config = dict(
    n_layer=13,
    d_model=160,
    n_head=2,
    n_kv_head=1,
    head_dim=64,
    d_mlp=320,
    vocab_size=3405,
    activation='swiglu',
    norm='rmsnorm',
    norm_place='pre',
    norm_eps=1e-05,
    positions='rope',
    rope_base=2890.0,
    rope_fraction=0.25,
    qk_norm=False,
    attn_scale=0.125,
    bias='none',
    tie_embeddings=False,
    parallel_block=False,
    init='normal',
    init_std_qkv=0.0355,
    init_std_o=0.0,
    init_std_up=0.0355,
    init_std_down=0.0,
    optimizer='muon_variant',
    lr=0.0028,
    lr_mult_o=1.5,
    lr_mult_down=1.5,
    beta1=0.9,
    lr_head=0.00885,
    grad_clip=1.0,
    warmup_steps=200,
    schedule='wsd',
    decay_fraction=0.638,
    decay_shape='linear',
    final_lr_fraction=0.0,
    batch_tokens=65536,
    seq_len=128,
    doc_mask=True,
    train_tokens=209800000,
    steps=3202,
    dataset='wikipedia_en',
)
Each number is 128 + 24 x the weight over its row's rms, rounded and kept within 0 to 255. Layers, rows and columns count from 0. Numbers have three digits each. The size before them is the row's rms in percent of the matrix's.

# layer 7 MLP down, 160x320, rms 0.0983, rows 151-159, columns 240-319
098:142169095125142168131138109094119114133121110078098121168125103133151105137111102121133151134145154102155106174117090141089102115130134079136103105136128145144100088150161166145085125113120136073151126147152124125114131129081133121113139094
091:127161139147138117126091101129150179083153109125153143176125125126162087142147132107154108122129143111069110107069141159101152095134128096106141120119121081135089091132138122118102113070107088124155111135101118128172103114127105102084095110
096:139146108115143108104133167157132098166150119121074127098151124102116121123114134146101129099107109136117141102178106146183127144117136120113129122145111097150110133127097163121184132151153148146131138125136129149141131117157138133081103148
094:146161100157159127115069119109113112142112195129172121110122132158113101103103172133112123102139123139177153127156133096141142168130136157121092101071153119116125103113152108161145108129141134109119139102145144152138137148161145115161081149
098:094141127123117137106127102140100151087068122138158102096123107151131125107126162130136119118091136146127151083166130126120155148116131123093100129155132127139088163145167132120103123159137122105112125168162148104129164124139141167116108114
105:116109093109114102087134151137140149125127137111138117134139125126108154110125117163148127132182110095094107112114094106127143167145140100150097080158136114116142141135147119153142150214161148142135129148145139127093140127156128088122119131
109:132149162140139111139107162115093139093123117120112111129090115133117156127109132138130144134087089129131095121151168152127119160127104068133157092154136147129175124095102130102162130105142130148116126153130119084143113140141168103138072153
100:132164083111084147126121130090149138115066132161096140104079125171144140116108127108151123111133169089112149149139144089122056134183109112121136127091148096130101138168134137126112147132120121134149106133094144163127082138135130128142093151
093:107101115112160118143130106102169113146104108110106101145125123131124181150154119121068141136163150113122096153157151095144102106135156127125092149110115166125127147105110102143105157139097124147156144152118188120147167103169093152132116126